From a checkpoint of a small transformer trained on Wikipedia: MLP 896 xIELU.
Each number is 128 + 24 x the weight over its row's rms, rounded and kept within 0 to 255. Layers, rows and columns count from 0. Numbers have three digits each. The size before them is the row's rms in percent of the matrix's.

# down: layer 6 MLP down (transposed), 896x224, rms 0.0933, rows 305-327, columns 112-167
# up: layer 6 MLP up, 896x224, rms 0.103, rows 306-327, columns 112-167
down305 099:098122137117147118139124086092123159105094128125117135132199163161112128145144124105129097130157190157106155150145095150102138102122126128084106161115108118168117103095
up306 100:140117096140104120130119140107136104133122156096127124150128069120095062115101131147154108107121157122120122104137128091145156105133138123146127131148154120088129123115
down306 100:135126143112123128109095130075137118105134154102166124149123124154105142114095109155146065122113146142140137121120136088131173068143154125110106156132116112133113084136
up307 105:127098103137072113177100133111114107182099150136133138131125120134138165142124143123136180113142129150133080127123122120135118121117158120162120105133114097128107093123
down307 102:088133089131168140153121133101138138129095091124092143112105142130139090119092096153128148107104137149108137135129142092164076148147142103176096107114129104172095101094
up308 100:119125123136132112123108138094090132138143098111127141131148103122116081096141131124146147166160098079155126104151140157111150122129125161115154101124130160095152112104
down308 102:115145161105076135105132132112168114079101137146153135106097105120118117100143125153133141157117119117153090150131114115125127134146141076094125118144149097115164081159
up309 091:144093120122116166178109133121141168116142086150146203132163111129124098088104118162121156174123132139145183172156131117125114123122163190111153135118145125120140162154
down309 096:155075111129095128189119162082130115128123106113116072155123130122116197120118100149139128106120174123155114106102085111152152139181115134157111140114130145134116133148
up310 096:148145142131180110139098169136123117117164150168134127134122134107112101148083174120152128139129136150089164118145126157145137129183101139115170103144155155118145100132
down310 094:091153143115151096142136073160098131125126186130137085134122114068163102096119126142136116109095158105095126121159134147122145114096133144145126141141133148114143179146
up311 088:132150118153138160152075127156100114110144118093176083127121124173129125149139180132133159123120096095136127127150125118131137134107141122074122121187125131121138123134
down311 092:090147126136099131164141075147114156128104144108085089123091114152174149128073108135129161145099115142165127137120146129096150125121100147128130133113135115136173113118
up312 098:160099070066133112132095139109144119122153140112145093143132150121158106109154147098150164115134164112144107095099181138145103119148133130095176137110123125145137127128
down312 098:114121120175140095095141077116136143146143139138129130130167127122112132151099118121103121100140160112158129141168092137123143147133074152131142142126122140085145145113
up313 108:104098117166169124135108127109163108155151093152124116120113157110139142155105107150148160114137097107168137136152142117142129147098125114144130104130117123090145125106
down313 099:152114159097124098109133066178138150104148159112099159150137098128141097117144095129144134125124154147140110111138140138152105133113108155115113133173129151155117143126
up314 098:123160143153162126133107117133150088134114115167136132120128133091117146120149099126126159124143130109139113133149131109160148112135103147157152130134159146156165103104
down314 087:139104119101104085119110033169136139149107108114098128129110146105149161090112154129093138113151135135115114137131125151161181178119126135116116141110091123139095125132
up315 095:139102129082154130151145111102093113142164140123094129122153141113144100179093131153127150130107136113164149134129107132117120108152121103127140115167119134098106159169
down315 099:157166117154144152105138113134124118110074136131172147131129143153137130109193138159146107195138120124130138107106159116128172138140132109121129093117122114132175079119
up316 098:176159119155108122115173148150105113123161145119112114089117168149160118115146090145145118132124149132159113120142096114162125141119132139119117046185122155142079162128
down316 104:153106127135118134114111066143107131154134154130151139142162175140120132159156136150166153166118147152119148110156127134130109146109154092127081118118155133109108139111
up317 101:093155096125132142130146135149142100155149118163131125134153108141123106169147124147151103110114120120138138132104126122085098161133112122119127122129124145122099091188
down317 102:080126136149145092130151135133146127112132135137153069129125146139142091129094096146126131154114130121102141130127173142077120175119179158143130107123184124137158137106
up318 098:172109157111129128124123131145113135133158089127089124118179154109148099155122157145123136190131099104136133137140110115138127113112146092077170153162130101126150111158
down318 100:138081142155125073132157128128053160132159152112116100135096079105106151118136147126104107126145162140110157142092134128133114102066110146128095131111120103088106153152
up319 097:110133104101114137057138166116177158164119111099109086175154155134137127150101134132131115099142124090155121081165099144101110134088134111092142149151120127105134123111
down319 101:133129125148114177101103123112126067154106134136101144123161160164140115140149113123132110159160095084143154111117122107093146121098175142073114111119146122121081122130
up320 098:153108125134113097132105145146126093145158134168148122143114144147148121114086134126057118184153146124152120104125136109166098153109167100124135129146162088167104103154
down320 101:086176152149161113119108098141151158141089140072122119179151112120161088123124146129113100156133123154101131138132112147140092128135116109094135153112112131109172126101
up321 094:166105129113139138137160145118126092135127124158107169098136152101149094110123117126151174098159177127111097112121140142142157097130103125136139109100108139140157112116
down321 093:117145115106108140150134030122156132134149172093115120124132161148097128132122150132103093116088108136161175117116131123089136123110126100114126124138125177106119151144
up322 102:171136160097137144148128125101120158141110092105137147141113125112110145152105130160146167124144082102140122120114139102152110116123126139138142141130130147119110119166
down322 097:166123145126100144135124069155133133170135125101130143125130125098165129092162119133121124094144089149158117126142110103152099136115110129087147128124149125095112125111
up323 100:109138108135102119115114179123095114145138165179107156125133101131110105146129152164126121108106119099171123142123105093098139142144130125138138150128129129129153127163
down323 103:099106093141112123136142144122117124060121107167151122178135128111137144109165101143138131086168102140179105151155115155096112128136136159153128123165132165126140149149
up324 109:163133131106105114111104161111146092160100140126147159166133157100129097124177151122137138117123133088132142125123140106115161089135169110123122126102155099084131106134
down324 106:159128124129148142122126177130151155119081114177136144153153164122119101181131095130114113154125123149141095113110099143110130125157107106128089109114095110106130100092
up325 103:117115143119134101153078142100127099138108102101169154129126145160159145124117135152139160126143134134151114137119133148134168112126103180125143121121145159154105142089
down325 103:146097148138126100135106047120119116135145157091119135133170118136092125152127128124120110117110112123081153107086103090154120157129116151096099117156109124152113133082
up326 095:124149103140127135107175145134142106152151120137139087125103176116122201105105148109142139137099142149166130143095152121164142120165141115175138154086156117125183153152
down326 098:151141123142095173153113170157145127100134119183154132148143107134124125141126074120063133118120099125109085155133108136154159121115140114069124093086139159159105083096
up327 105:151152100129171095115104140110106137139131119146125158110137122106122184093105150099117119167156135084159160100122119107097164097091126139146139148168098143122085108135
down327 104:129197159124131132118150143124097117123117133178160061135133131118100153130125111086069112132167139107132129189135171173119134148125124141112129149153158113127171104152